{
  "n_layer": 12,
  "d_model": 192,
  "n_head": 6,
  "n_kv_head": 6,
  "head_dim": 32,
  "d_mlp": 512,
  "vocab_size": 4096,
  "activation": "swiglu",
  "norm": "rmsnorm",
  "norm_place": "pre",
  "norm_eps": 1e-05,
  "positions": "rope",
  "rope_base": 100000.0,
  "rope_fraction": 0.5,
  "qk_norm": false,
  "attn_scale": 0.177,
  "bias": "all",
  "tie_embeddings": true,
  "parallel_block": false,
  "init": "uniform",
  "init_std_qkv": 0.039,
  "init_std_o": 0.0484,
  "init_std_up": 0.0558,
  "init_std_down": 0.0558,
  "optimizer": "soap_variant",
  "lr": 0.00681,
  "weight_decay": 0.0,
  "lr_head": 0.00573,
  "warmup_steps": 200,
  "schedule": "wsd",
  "decay_fraction": 1.0,
  "decay_shape": "linear",
  "final_lr_fraction": 0.1,
  "batch_tokens": 32768,
  "seq_len": 512,
  "doc_mask": true,
  "train_tokens": 188300000,
  "steps": 5747,
  "dataset": "wikipedia_en"
}
Each number is 200 + 40 x the weight over its row's rms, rounded and kept within 0 to 999. Layers, rows and columns count from 0. The size before them is the row's rms in percent of the matrix's.

# layer 2 MLP down (transposed), 512x192, rms 0.0559, rows 51-87, columns 64-127
101,245,223,253,233,244,172,186,228,199,180,219,173,168,244,196,242,172,214,209,241,243,251,241,242,180,233,188,194,152,178,185,184,230,118,249,192,130,205,231,201,257,137,228,178,235,266,169,223,151,218,182,264,197,165,236,210,205,204,186,253,180,263,209,207
101,234,240,239,213,145,157,174,254,224,199,192,197,190,230,186,232,234,234,220,228,236,232,217,161,148,217,224,220,191,240,184,179,210,218,188,172,292,234,215,161,168,155,201,255,208,194,239,175,100,147,202,181,250,234,176,224,191,206,221,233,177,131,194,251
103,239,242,261,175,244,215,168,135,268,212,173,236,182,131,231,162,256,242,214,220,140,185,201,196,233,173,239,199,121,218,223,201,197,214,131,152,270,188,155,204,218,274,118,194,180,177,149,235,213,211,254,244,129,218,141,175,124,203,185,235,163,173,228,186
107,230,270,222,125,180,127,175,218,150,192,138,138,209,248,261,279,110,180,219,194,137,204,214,204,199,144,179,209,243,207,118,197,181,258,210,194,220,232,238,166,220,116,172,209,249,245,204,253,219,173,290,187,275,164,185,234,174,226,184,188,125,232,238,240
101,248,236,152,168,124,159,183,184,196,180,219,252,212,206,139,184,197,269,186,210,172,224,198,193,226,220,117,248,270,188,187,132,200,198,257,229,193,243,190,130,144,151,193,264,182,194,256,197,211,229,179,149,250,231,183,265,161,197,203,184,209,264,123,161
099,230,248,211,192,229,238,156,192,153,122,189,218,197,250,276,167,157,226,156,212,267,109,194,289,240,234,151,221,184,144,199,244,252,180,182,211,189,252,221,200,109,250,168,214,227,283,186,198,182,230,252,220,201,215,198,179,231,197,228,271,176,147,206,195
110,178,112,193,166,247,216,215,165,279,199,183,203,160,221,239,273,224,166,191,110,213,279,191,156,197,214,184,244,177,204,230,227,193,162,198,156,172,219,171,243,243,193,212,277,217,206,209,262,210,251,179,221,90,211,198,201,203,248,191,124,261,199,178,283
104,143,131,179,206,170,206,180,263,163,173,179,236,227,246,272,172,175,218,175,158,200,220,151,196,283,209,160,242,170,200,193,246,223,230,229,191,237,154,172,228,219,233,229,164,185,200,130,183,87,217,231,286,182,156,194,146,235,259,147,210,194,222,250,162
109,293,192,255,173,227,199,139,209,160,181,196,228,193,188,198,229,189,256,151,181,210,196,195,231,253,225,178,186,120,193,196,132,185,234,155,206,131,206,281,178,177,190,191,223,225,204,180,178,271,171,265,203,184,177,156,142,179,175,220,255,224,189,173,212
103,204,215,142,181,156,201,218,186,182,229,176,165,186,118,181,245,241,240,228,175,320,159,202,220,196,183,234,217,200,221,296,245,163,135,210,232,157,198,174,157,219,189,223,201,199,178,259,185,142,258,169,123,204,182,239,177,237,209,195,224,288,158,212,126
105,226,199,185,243,248,167,220,254,208,176,204,149,165,223,229,151,227,162,125,203,237,267,223,167,294,216,201,205,247,192,211,199,214,265,311,218,178,158,180,208,211,212,130,270,263,143,195,214,174,234,222,196,217,189,217,224,223,270,152,220,261,206,299,128
098,151,173,190,241,234,129,190,244,195,239,236,189,179,261,186,165,179,192,149,219,189,191,247,218,214,143,182,140,191,181,213,231,142,178,181,192,276,179,139,200,203,185,188,197,203,236,217,247,169,172,288,213,169,142,259,209,181,243,232,220,174,173,243,219
103,191,246,203,224,178,210,195,194,227,233,208,173,210,202,223,251,233,260,176,229,165,140,153,133,163,128,268,241,275,211,248,176,196,194,222,230,172,167,215,210,149,154,245,121,172,149,249,207,244,106,196,172,219,142,150,206,277,196,208,136,132,199,172,170
099,242,241,163,248,142,171,207,143,159,163,244,208,231,284,257,250,136,223,143,217,159,183,245,224,174,238,193,129,157,221,193,181,175,184,192,235,237,227,222,239,170,231,239,204,150,237,202,154,264,276,186,179,244,153,212,200,287,182,141,248,261,158,204,237
098,260,205,245,198,138,243,228,153,148,226,200,220,189,298,168,220,222,248,193,205,231,213,200,204,199,241,219,238,185,91,201,237,203,243,227,153,225,124,224,174,158,249,121,238,199,215,198,225,150,179,153,242,140,159,247,198,234,175,262,228,193,265,175,247
096,236,236,211,224,234,179,179,197,226,114,188,242,140,199,173,220,183,156,216,195,204,130,122,255,245,242,218,212,266,201,214,248,197,277,233,147,235,228,138,160,175,172,219,200,164,228,209,236,237,193,214,248,219,186,122,197,182,193,230,211,148,194,201,140
104,292,218,184,193,188,201,193,208,250,163,209,153,195,204,270,196,196,226,146,279,180,243,221,246,148,189,257,193,209,186,210,271,233,208,157,179,206,274,240,225,231,220,310,157,210,242,163,173,192,205,215,172,221,196,168,166,247,172,168,202,159,269,221,226
100,132,164,208,207,226,195,187,164,171,206,270,223,243,244,208,172,204,192,253,45,225,226,252,140,190,175,242,191,194,220,136,168,258,215,116,230,242,200,189,205,197,245,187,161,214,199,193,229,203,271,190,177,191,209,178,239,212,149,194,209,236,213,268,225
098,201,175,116,187,152,214,101,225,162,255,150,181,197,204,193,175,168,219,144,184,211,168,248,200,174,198,210,236,238,236,238,198,198,133,214,164,180,223,191,246,154,187,183,170,172,197,157,241,189,217,250,185,208,194,242,137,159,193,161,209,185,215,180,197
090,119,213,203,193,223,225,263,217,214,282,282,188,218,227,164,245,262,205,191,121,223,184,160,200,208,194,161,166,242,192,223,206,218,254,202,145,194,139,252,125,75,206,223,177,234,146,185,287,213,248,231,174,202,239,148,185,275,221,198,128,208,186,237,246
105,225,139,167,207,209,252,197,171,185,226,118,271,174,187,225,171,208,204,184,182,254,185,143,236,187,226,171,200,282,159,248,111,294,177,270,178,156,186,212,257,235,209,178,200,186,204,174,184,198,191,258,161,153,196,248,167,175,228,171,238,225,237,202,192
103,210,244,229,209,224,156,157,180,214,189,100,205,213,175,221,262,183,185,223,225,200,224,216,210,158,212,246,190,259,252,166,223,206,196,247,244,204,201,185,192,146,201,199,99,213,163,197,161,219,181,223,273,197,227,179,216,134,241,219,213,209,160,210,150
095,169,198,255,180,244,165,188,168,246,176,136,221,173,214,162,213,176,139,164,144,210,196,249,210,137,205,172,120,169,213,142,174,208,180,205,204,204,232,178,211,209,232,287,160,200,224,191,182,256,236,150,154,121,255,245,140,227,200,239,241,248,187,187,208
087,123,186,183,234,197,236,115,187,187,206,232,157,231,167,196,189,132,199,242,133,219,221,211,224,272,187,152,158,168,225,222,207,173,222,154,142,243,134,169,195,199,170,193,149,166,200,238,173,163,176,285,233,253,264,191,150,199,220,183,174,265,163,134,191
092,285,144,275,240,183,130,245,177,189,181,143,255,274,258,166,185,209,253,263,177,118,119,197,230,249,183,199,260,158,247,270,237,191,185,220,173,200,343,205,283,237,189,191,161,142,163,222,231,175,144,203,191,265,252,225,222,206,192,168,256,179,150,198,217
102,207,191,271,169,130,220,233,153,247,221,251,239,225,195,170,149,185,193,177,192,185,217,254,98,216,215,205,217,238,167,219,191,159,226,194,143,200,203,179,222,145,190,223,102,241,190,218,202,261,234,251,229,264,228,214,204,259,188,228,180,231,173,211,144
101,234,233,229,286,161,205,181,245,228,199,234,203,172,247,216,157,129,152,207,246,175,257,256,235,220,251,188,213,121,214,203,177,186,209,294,143,236,200,241,222,122,256,219,208,255,206,199,200,131,191,213,176,240,218,177,176,209,193,113,152,195,217,132,237
099,180,208,222,264,194,203,262,256,253,128,258,140,208,111,205,141,188,174,192,169,222,230,179,168,174,164,236,264,192,187,181,204,170,189,234,253,207,176,215,157,278,176,216,96,144,204,202,165,217,251,177,200,229,215,277,220,191,162,207,236,184,221,186,156
101,170,180,200,151,258,245,245,254,238,233,115,217,155,206,231,155,112,126,237,174,201,279,217,154,183,222,221,127,123,248,161,155,233,212,154,192,182,205,172,195,191,186,237,233,198,209,159,251,227,169,262,186,233,173,210,219,180,153,190,233,154,206,215,150
101,198,204,208,192,120,124,272,215,253,170,201,236,173,212,208,254,256,189,204,193,160,197,215,184,237,218,227,242,220,192,215,128,205,233,200,245,160,262,206,191,257,222,227,231,179,266,199,187,231,144,277,258,157,198,268,259,137,236,191,230,279,260,245,228
101,204,159,242,229,262,141,195,173,267,179,216,151,192,260,194,200,225,221,195,219,164,219,136,217,280,253,179,173,183,179,235,217,201,172,150,205,190,197,208,150,194,199,131,193,184,194,174,283,231,254,183,123,167,207,221,244,255,219,112,143,208,268,226,191
098,119,184,176,203,165,194,198,175,245,230,159,179,200,187,93,251,234,136,210,227,273,245,256,168,122,208,163,178,172,122,170,239,181,216,195,172,225,166,182,171,207,137,251,204,176,263,195,172,209,239,173,191,184,207,194,183,145,182,285,231,243,227,165,196
099,171,212,225,225,134,176,199,232,151,162,265,246,240,177,265,224,236,206,223,187,132,140,179,183,163,251,219,172,183,191,168,161,224,234,197,179,177,232,185,219,78,184,269,320,220,180,198,248,281,190,281,151,159,219,237,262,196,204,235,126,133,265,202,198
101,250,254,223,186,248,214,221,277,229,120,186,215,240,120,248,166,183,197,219,217,172,228,273,234,164,210,212,258,206,216,187,154,195,157,113,178,169,139,183,241,251,228,197,153,158,230,183,214,323,231,277,220,208,198,230,233,156,212,219,219,259,235,228,201
102,187,160,195,186,155,237,193,205,232,265,236,141,177,189,203,242,206,227,156,210,176,164,190,152,161,207,228,194,226,137,175,168,210,217,226,290,230,197,146,167,224,232,207,160,161,210,283,220,215,212,207,159,215,167,173,196,133,161,161,155,212,128,134,159
100,219,188,188,214,284,220,191,292,177,236,276,175,235,215,189,298,209,220,294,174,223,190,145,225,144,157,203,212,171,246,240,210,259,169,168,188,136,210,173,243,243,141,302,165,241,155,202,195,170,222,234,208,165,292,162,234,197,253,154,212,250,300,245,246
098,250,231,162,217,125,123,233,231,190,162,193,199,205,290,194,234,173,193,169,179,211,187,175,234,147,178,256,198,152,208,169,195,180,264,163,224,145,188,165,191,200,232,134,256,215,182,188,188,107,230,212,162,173,157,285,213,275,255,205,196,143,271,254,204
# layer 2 MLP gate, 512x192, rms 0.0568, rows 52-87, columns 64-127
099,160,258,215,183,196,154,224,111,223,216,126,182,272,189,228,233,135,152,241,267,188,219,189,204,204,141,178,194,201,168,129,251,163,219,224,207,166,199,214,174,250,248,216,216,209,230,211,190,251,149,224,208,191,224,240,237,172,206,257,183,174,262,248,241
096,187,211,212,209,201,235,171,205,176,156,187,258,149,146,193,235,234,212,199,201,234,129,246,186,173,120,129,168,248,257,235,228,191,197,134,212,217,96,172,205,182,185,185,139,169,225,234,211,219,207,180,141,172,150,205,168,241,173,175,244,256,152,202,155
103,160,268,181,181,188,190,174,161,155,235,257,119,245,226,193,169,247,166,179,170,173,232,207,222,216,186,148,133,193,220,198,190,130,275,179,199,168,184,243,142,216,180,229,216,199,164,214,198,249,200,296,204,158,212,229,212,145,225,182,214,181,194,237,282
098,154,234,151,240,182,259,186,172,134,110,131,213,84,170,215,171,169,206,195,133,192,205,201,246,242,241,185,214,209,189,208,204,243,243,171,175,190,220,223,263,170,188,109,248,147,195,219,270,209,140,244,270,195,201,258,217,178,193,194,208,220,189,144,176
098,243,157,237,185,152,227,136,143,193,169,210,178,140,228,186,95,154,276,227,178,226,237,247,163,236,301,214,174,219,170,174,185,252,187,100,172,192,176,258,133,112,182,149,265,258,168,220,206,188,251,194,125,190,175,200,218,164,207,231,226,231,242,175,245
103,212,216,188,241,215,143,336,182,159,216,233,159,185,168,249,150,186,239,238,165,185,228,201,256,172,117,234,205,233,203,210,207,120,178,199,142,212,215,229,224,222,152,135,255,163,176,152,173,195,121,186,161,163,257,171,158,154,206,149,240,132,190,194,207
104,176,138,148,206,206,146,290,259,147,271,165,204,222,197,236,213,131,282,198,175,179,214,132,205,239,193,191,165,146,172,144,203,209,222,159,209,207,201,248,169,261,253,178,163,138,121,179,128,170,196,236,168,247,181,177,143,269,205,127,226,195,188,194,134
102,222,203,173,213,260,206,98,202,210,131,128,142,194,193,147,262,180,236,217,174,188,223,163,209,138,96,189,166,200,204,191,202,162,210,183,201,219,241,282,146,194,270,251,313,183,196,184,227,250,200,255,177,120,169,145,255,205,238,248,286,196,161,221,197
097,265,156,192,199,199,174,190,236,208,181,166,174,188,146,211,208,173,253,237,235,147,200,162,197,155,200,221,266,168,251,123,179,205,166,174,229,94,198,245,245,186,214,229,283,282,130,165,234,237,231,187,116,202,190,125,220,175,104,202,217,225,196,215,124
099,208,155,198,160,193,184,181,158,204,198,191,310,219,169,273,224,156,269,309,172,249,153,258,201,113,216,238,203,208,215,161,206,244,186,195,235,185,179,191,222,123,294,194,221,164,195,235,198,297,228,215,192,164,169,160,149,238,245,225,189,187,198,191,217
097,155,221,246,175,183,254,241,175,228,205,135,211,260,211,265,144,175,174,259,219,166,193,246,218,191,203,198,213,203,246,186,254,166,192,272,191,160,231,226,187,154,210,247,237,218,169,182,212,231,153,260,219,125,187,162,165,147,178,215,231,196,207,217,265
102,194,220,156,235,206,294,243,191,108,250,150,226,190,218,232,156,182,251,152,219,124,218,265,148,205,186,209,154,301,209,181,277,155,165,185,203,214,188,255,185,218,131,240,87,258,186,208,188,170,265,195,168,183,210,175,260,159,199,248,216,200,175,145,198
097,234,182,172,193,178,168,190,110,166,210,263,180,270,178,263,177,181,192,170,253,193,183,263,188,204,184,243,107,221,216,231,260,203,148,228,154,235,156,197,212,155,240,146,207,220,211,192,270,213,198,190,199,196,187,200,274,308,245,249,212,206,135,258,190
099,156,261,175,220,230,270,198,193,200,215,278,272,239,175,148,182,272,206,174,241,160,174,201,238,304,181,190,221,162,222,183,296,210,194,245,147,151,202,231,184,214,238,205,209,189,214,205,176,252,177,130,157,216,239,181,201,209,161,232,151,200,160,128,296
094,202,212,197,168,174,294,118,206,217,260,177,136,128,177,229,198,118,141,199,213,154,197,205,158,272,174,189,231,198,224,259,169,162,188,169,165,219,240,193,245,175,171,170,230,297,195,260,220,202,240,163,160,170,279,161,243,201,195,210,184,174,183,229,174
099,289,183,184,200,185,164,195,225,200,249,215,203,233,222,196,226,230,241,173,251,165,192,211,190,145,224,224,167,220,196,249,188,200,202,174,184,208,143,211,150,188,179,269,107,184,193,230,183,203,217,250,187,141,189,265,250,209,154,215,193,178,204,243,194
102,168,161,142,278,289,195,173,137,136,152,256,231,201,200,117,235,179,168,180,195,189,262,250,239,220,174,240,194,224,192,172,287,153,251,237,237,197,178,154,249,189,223,238,249,234,148,173,256,168,180,223,229,177,164,185,155,238,200,92,178,151,246,194,243
099,182,158,285,157,141,201,225,232,208,172,196,229,201,258,160,270,240,140,191,198,184,193,177,279,273,222,225,225,193,253,250,108,257,163,223,196,178,178,125,215,242,201,250,115,185,106,170,253,176,218,160,252,228,174,205,208,192,190,213,190,101,172,204,200
097,176,295,212,138,235,167,189,190,225,138,186,174,208,228,208,126,162,235,243,255,206,229,220,197,244,234,172,200,189,188,244,164,171,197,247,189,174,285,129,189,282,164,192,219,200,228,249,80,160,226,189,153,183,188,248,190,83,173,221,232,213,285,165,163
101,242,166,223,201,192,171,217,184,153,152,188,230,179,272,152,237,172,166,243,170,189,232,173,220,181,203,257,211,221,227,188,221,174,208,191,235,209,261,180,174,205,154,200,174,150,221,212,252,259,181,217,105,183,190,187,173,229,168,198,223,165,116,218,266
095,215,191,255,125,202,204,173,155,210,266,150,167,187,217,157,208,176,83,169,201,242,222,226,213,172,223,201,154,195,219,147,158,224,185,161,232,205,232,180,139,256,279,196,152,254,211,162,234,155,168,180,150,197,210,179,236,158,244,163,242,140,210,227,180
096,196,257,245,187,176,192,220,304,179,164,226,222,188,188,186,249,174,201,296,212,267,246,234,218,170,148,244,97,206,156,248,158,243,186,194,186,203,182,172,268,179,199,224,182,206,179,182,172,206,241,244,186,215,177,205,210,161,221,235,235,180,253,155,187
095,209,368,186,137,194,186,210,162,234,207,185,213,218,205,217,203,223,268,213,225,110,259,191,162,148,214,209,154,152,153,248,233,241,229,223,167,105,168,183,157,160,209,152,249,207,264,283,174,186,185,183,193,214,143,184,203,212,232,182,226,101,193,167,186
095,192,255,154,191,225,190,181,174,149,204,236,311,216,231,167,98,206,200,168,180,197,183,155,224,260,287,229,249,247,194,277,184,224,223,239,293,252,124,192,177,267,259,133,204,227,204,229,226,153,210,200,178,211,245,246,178,135,230,291,242,197,217,168,171
098,333,238,187,138,229,229,212,190,234,182,183,203,143,258,204,160,208,247,161,189,241,182,214,138,173,101,238,210,235,249,187,235,167,86,194,200,233,209,194,284,227,231,178,130,192,198,164,251,257,195,227,178,181,231,225,174,241,150,218,150,226,179,243,202
096,246,184,133,215,251,256,221,255,141,106,107,205,208,226,243,191,152,163,244,195,208,213,202,183,212,238,190,123,240,179,187,247,174,219,204,207,156,256,213,195,188,217,215,216,195,248,198,175,200,135,148,171,259,155,142,210,197,224,185,281,155,184,196,200
094,184,200,172,216,222,222,175,234,197,187,176,151,197,239,147,227,179,227,126,201,257,315,290,288,224,168,216,231,210,146,225,200,171,165,161,238,199,218,134,191,170,195,177,109,198,168,212,192,234,165,206,218,202,206,248,155,215,179,210,222,161,182,269,188
103,151,227,171,161,210,220,189,318,146,217,173,164,215,210,267,174,183,241,201,162,174,162,255,217,187,228,167,137,149,192,141,191,229,243,207,228,209,226,160,179,138,245,254,287,207,122,206,185,269,246,246,163,200,193,154,220,220,192,224,267,179,184,179,190
098,186,221,199,233,174,203,190,148,200,184,227,212,210,263,285,165,231,186,190,248,110,238,200,236,242,272,220,278,255,236,231,146,168,229,212,235,191,243,206,195,257,113,214,178,232,219,208,156,214,185,240,205,184,240,187,220,144,236,199,235,280,238,172,284
099,154,216,234,178,208,200,156,234,139,278,201,199,244,177,199,238,224,155,263,143,171,296,286,296,174,208,232,209,151,219,172,240,250,263,203,206,143,212,150,262,128,288,225,223,160,177,192,168,198,234,238,227,162,201,209,166,168,245,162,234,249,154,223,158
092,171,212,217,172,206,187,209,158,183,199,180,203,205,201,137,224,229,218,113,277,141,149,226,282,132,202,243,189,225,216,186,146,257,226,216,124,212,173,232,234,275,281,199,256,171,219,170,304,265,197,215,259,158,250,227,233,215,190,201,216,183,192,213,203
102,174,273,201,185,175,210,213,262,255,196,211,181,206,225,142,212,233,173,196,108,216,98,118,211,228,206,174,191,165,149,240,215,158,183,204,204,214,175,211,199,143,235,191,259,211,214,163,280,200,213,251,166,237,236,203,171,156,187,236,167,142,264,188,227
098,261,168,177,208,174,204,239,197,198,172,132,192,239,204,229,262,204,127,246,195,201,244,254,257,180,188,202,211,184,209,246,192,199,216,197,105,163,137,234,220,200,254,170,292,209,216,266,227,192,247,158,197,206,244,165,250,97,231,170,149,198,246,194,179
099,217,167,296,139,165,196,204,216,238,183,181,207,166,232,172,152,167,171,201,248,212,136,202,200,157,172,170,227,247,250,253,185,272,205,232,190,235,148,252,238,291,172,195,174,223,137,288,153,203,159,190,188,113,85,194,107,194,179,242,220,178,155,173,181
095,205,152,214,150,170,177,152,162,232,226,91,145,223,154,168,252,181,176,203,237,148,173,190,157,290,236,200,293,190,226,205,209,236,166,163,205,179,204,187,184,235,199,153,234,220,228,188,169,230,225,239,214,204,200,183,231,276,197,169,220,150,255,178,235
105,191,213,125,175,148,223,221,192,219,177,118,133,178,216,185,222,264,195,232,165,201,184,218,123,211,172,267,203,213,202,232,173,231,245,178,224,239,182,160,172,227,191,128,235,178,117,161,191,251,245,224,207,223,174,225,227,214,228,242,286,157,172,152,197
# layer 2 MLP up, 512x192, rms 0.0547, rows 52-87, columns 64-127
103,214,276,190,124,204,235,216,252,225,154,106,153,151,217,179,228,189,223,206,181,192,225,181,227,161,228,259,109,181,247,205,192,161,148,211,186,259,284,258,178,182,156,214,233,192,174,217,221,141,226,141,185,230,225,169,233,136,193,164,198,166,155,156,206
098,209,140,265,172,279,214,151,188,263,232,181,259,160,160,196,149,169,239,160,210,196,186,206,231,206,175,121,190,181,212,194,194,207,210,159,167,272,209,126,180,238,290,203,207,184,148,151,262,102,222,258,206,174,232,135,179,160,234,74,189,201,188,253,136
108,221,145,286,272,208,243,238,236,141,210,222,202,251,180,208,186,263,165,228,169,197,277,184,192,202,260,232,191,180,208,216,237,151,237,146,203,145,227,238,177,217,246,193,218,204,153,164,268,173,156,258,219,187,261,212,198,179,253,159,195,125,222,226,262
104,214,181,204,187,164,210,157,186,293,272,198,266,176,180,181,191,252,210,277,180,232,271,199,164,119,215,215,186,230,186,201,165,280,178,213,149,78,191,212,218,211,156,227,223,192,244,171,223,250,226,309,186,189,215,128,163,199,237,126,219,203,212,168,243
096,168,145,155,251,175,189,168,150,234,222,268,121,167,173,204,248,254,229,163,102,180,198,282,156,241,204,104,172,162,198,198,172,231,234,241,122,215,235,231,165,224,232,179,248,198,118,195,242,232,259,232,216,226,170,234,195,244,197,173,261,220,221,280,201
108,250,170,240,167,241,230,292,153,266,199,239,220,147,163,267,164,197,227,191,171,69,213,233,183,186,197,152,219,155,208,263,153,190,200,234,242,215,205,228,262,243,145,199,186,172,274,191,222,173,289,229,215,237,134,167,142,188,164,148,197,228,225,258,227
105,167,238,224,277,171,195,281,163,225,159,196,253,204,186,248,164,146,220,155,233,226,142,233,201,185,232,215,202,259,222,256,202,114,157,274,164,164,189,243,196,147,204,215,157,209,205,120,209,256,146,207,210,197,201,194,239,281,99,250,92,190,243,246,156
105,227,184,155,210,154,183,160,175,245,251,207,226,136,224,234,166,226,231,184,155,227,230,175,223,199,184,200,252,176,200,283,210,232,228,183,194,222,255,161,186,172,140,132,168,218,132,255,126,261,235,263,227,202,200,264,203,176,133,156,235,195,171,270,226
100,189,166,171,154,192,242,260,184,132,192,182,168,306,264,191,243,229,213,208,161,195,215,178,208,130,187,259,217,199,191,210,220,183,192,267,152,229,180,182,179,197,168,167,183,215,181,187,176,221,220,143,220,223,186,217,102,228,185,249,138,220,197,266,223
102,149,178,236,176,198,176,214,233,296,212,152,204,183,244,180,249,138,189,262,142,191,201,195,200,205,300,73,212,230,154,210,141,221,183,220,189,236,178,221,239,195,205,190,211,206,228,289,188,192,171,247,194,164,155,168,228,166,263,231,185,169,193,193,207
098,287,246,199,185,178,247,195,209,149,181,157,234,147,231,236,160,176,180,145,247,181,203,139,201,202,128,205,188,151,146,150,180,214,167,242,171,198,231,180,241,179,165,200,217,250,199,182,229,145,238,168,216,186,189,189,260,260,189,224,218,227,218,175,168
106,240,186,300,223,109,240,154,238,199,183,235,104,278,249,236,266,183,230,226,225,199,166,206,237,215,150,241,174,192,204,229,152,208,148,153,194,186,153,199,165,151,173,199,152,211,183,179,173,204,164,138,255,207,157,242,225,224,214,145,140,143,193,194,150
098,280,199,220,166,159,115,203,228,125,185,207,262,190,138,195,234,166,179,169,189,211,268,164,133,251,190,291,182,233,250,154,230,162,207,149,262,197,193,170,241,236,204,272,231,237,284,162,227,167,105,133,122,206,155,147,213,175,194,164,140,256,164,191,274
100,188,170,136,249,216,165,167,153,191,183,155,245,199,100,212,188,186,92,271,224,205,206,196,225,207,161,255,208,204,218,205,259,243,168,167,280,155,275,196,162,267,165,274,195,249,209,196,226,196,98,288,182,205,234,140,189,167,206,236,234,192,189,197,216
097,149,191,208,244,183,140,199,208,171,245,223,160,220,208,216,253,279,219,119,292,157,217,198,186,266,211,217,194,288,261,252,172,246,231,225,237,250,235,235,147,200,215,167,197,222,207,145,268,199,178,222,174,210,162,226,168,221,196,142,136,187,215,216,140
101,238,168,141,156,223,132,243,177,193,173,207,231,258,167,203,177,146,221,188,202,165,162,226,130,208,164,228,161,201,212,254,205,234,313,206,168,83,254,212,207,185,208,240,209,147,213,221,174,232,160,239,225,226,206,231,160,236,208,235,291,181,201,197,213
095,195,211,160,214,201,198,212,169,142,219,160,328,181,225,173,212,256,151,213,226,185,213,225,114,235,252,207,173,290,184,187,171,178,196,202,217,251,245,212,255,188,220,177,117,186,226,252,247,155,231,173,224,88,187,194,212,281,189,232,233,206,172,169,224
099,202,245,211,206,250,141,227,170,154,220,183,257,282,237,134,142,183,208,148,120,177,183,235,247,173,210,175,226,138,227,228,101,276,215,233,243,195,191,219,251,169,211,206,204,171,156,195,221,233,163,169,240,205,177,197,147,242,204,227,154,200,216,222,181
093,235,153,172,247,223,201,189,234,173,149,182,255,177,135,238,175,150,222,203,208,219,237,115,198,147,243,217,247,189,172,235,265,219,163,218,222,136,167,212,221,209,94,158,245,162,215,233,182,151,161,106,226,250,256,197,205,167,193,190,224,192,195,184,145
109,192,101,207,198,140,226,162,159,205,156,251,231,191,210,217,143,285,197,249,212,212,232,198,212,229,225,169,214,247,231,190,179,301,203,201,189,198,224,171,258,212,260,142,280,163,257,154,192,213,194,225,182,173,143,179,235,231,207,158,181,175,212,202,302
102,198,244,214,258,207,216,214,107,200,163,201,220,214,250,94,202,306,188,182,194,189,143,201,233,161,175,230,171,311,199,214,262,196,133,189,221,211,196,209,137,189,161,186,189,161,183,194,170,225,232,190,241,160,157,230,255,179,212,161,200,199,174,243,150
093,149,214,162,189,220,197,163,244,250,158,203,235,184,164,152,202,154,150,245,223,237,213,158,168,159,149,229,178,172,222,83,175,263,203,152,181,193,145,132,210,197,233,287,160,203,239,181,222,136,164,213,141,178,257,230,131,281,165,252,233,148,127,136,214
093,279,161,241,176,204,119,231,203,148,212,260,235,190,271,222,220,164,224,215,167,221,200,144,249,239,154,219,210,196,200,284,142,185,168,200,227,200,238,145,230,213,146,232,163,142,206,210,62,132,168,192,129,229,218,175,153,180,227,189,199,179,222,292,166
099,152,243,152,126,156,189,197,231,216,223,244,199,146,153,210,164,175,146,246,229,241,262,171,181,173,290,213,199,249,161,245,193,190,180,176,189,171,166,246,120,205,201,148,184,208,263,193,203,239,220,278,254,133,215,245,155,225,212,233,228,248,167,180,136
098,241,246,211,231,239,203,162,174,111,112,230,211,146,269,197,203,194,227,245,224,212,226,175,179,204,253,196,191,151,148,213,257,242,122,219,303,255,203,191,218,209,182,227,193,146,238,192,209,169,245,187,152,208,203,187,261,162,115,147,163,159,193,178,214
104,217,157,178,262,174,166,248,221,200,224,122,175,230,206,235,190,225,174,193,172,183,203,142,175,147,206,136,162,241,179,144,170,188,214,230,131,224,208,253,186,236,215,262,136,210,178,195,171,231,173,253,222,224,200,144,190,93,138,126,179,173,197,174,215
101,218,272,209,245,172,165,153,208,224,181,190,245,136,242,262,265,231,193,145,168,176,262,258,189,168,220,222,101,204,182,248,193,189,269,241,141,233,177,119,174,215,174,177,228,164,222,212,207,165,192,208,243,232,175,179,229,240,224,159,224,191,186,153,233
100,203,122,204,183,205,245,170,161,200,199,201,253,233,164,219,206,193,173,146,193,230,171,192,100,212,278,209,245,193,238,167,201,207,138,180,155,230,190,197,228,189,190,175,223,259,252,208,222,133,168,116,231,226,187,165,258,175,149,198,161,192,288,253,262
096,235,188,187,154,182,280,275,280,175,174,223,187,137,171,162,201,129,149,219,170,174,156,142,194,211,189,150,210,222,151,141,201,157,139,235,176,209,214,214,142,222,221,185,204,139,224,193,140,238,115,243,190,205,135,249,184,189,205,191,237,196,212,183,241
103,145,134,146,247,205,216,153,168,242,141,261,92,237,222,191,158,196,212,191,173,199,167,213,241,184,225,153,150,141,228,198,206,244,86,163,181,185,186,192,191,191,271,145,224,177,228,217,198,172,207,248,166,153,154,176,184,174,213,200,226,204,281,245,211
093,194,275,162,211,186,170,270,217,241,254,172,268,177,192,228,208,233,229,206,149,232,250,197,178,246,180,215,141,210,162,158,223,210,194,180,181,260,186,206,267,240,205,245,215,235,197,180,175,153,292,236,225,161,226,254,138,265,244,185,187,226,169,150,186
093,255,150,160,194,170,187,251,180,295,199,175,241,205,221,209,165,191,135,208,205,187,168,240,194,254,180,157,245,183,230,158,240,139,255,236,167,179,238,185,165,196,191,267,219,268,189,193,181,235,208,220,217,221,200,200,206,247,247,180,165,170,199,246,213
093,275,218,235,223,218,246,179,159,248,148,152,220,138,153,200,92,137,190,260,237,258,226,211,219,252,138,189,266,204,202,238,174,245,147,153,151,131,237,204,213,211,214,225,183,162,186,219,261,280,256,288,144,157,200,235,221,198,190,174,249,276,205,159,150
101,250,180,248,194,194,216,175,215,154,119,182,185,139,225,177,188,198,182,150,183,204,161,238,183,260,172,187,213,174,235,244,165,246,214,240,239,222,282,219,193,191,262,208,160,152,132,242,244,229,143,175,187,199,212,242,154,157,223,143,192,175,209,171,202
098,189,250,263,224,227,184,266,215,224,151,205,202,184,194,162,243,226,162,221,202,202,157,238,208,117,184,167,207,189,233,217,231,83,163,256,278,188,151,238,231,190,179,141,172,178,168,268,123,221,246,188,220,199,174,169,187,184,193,260,194,220,185,243,242
101,212,160,185,157,236,228,197,262,159,191,200,213,125,129,200,206,256,213,146,133,175,238,138,195,268,173,247,208,162,217,179,211,252,206,143,261,199,243,269,219,195,231,235,195,148,130,171,207,245,225,248,194,213,190,238,220,197,193,202,214,177,241,205,180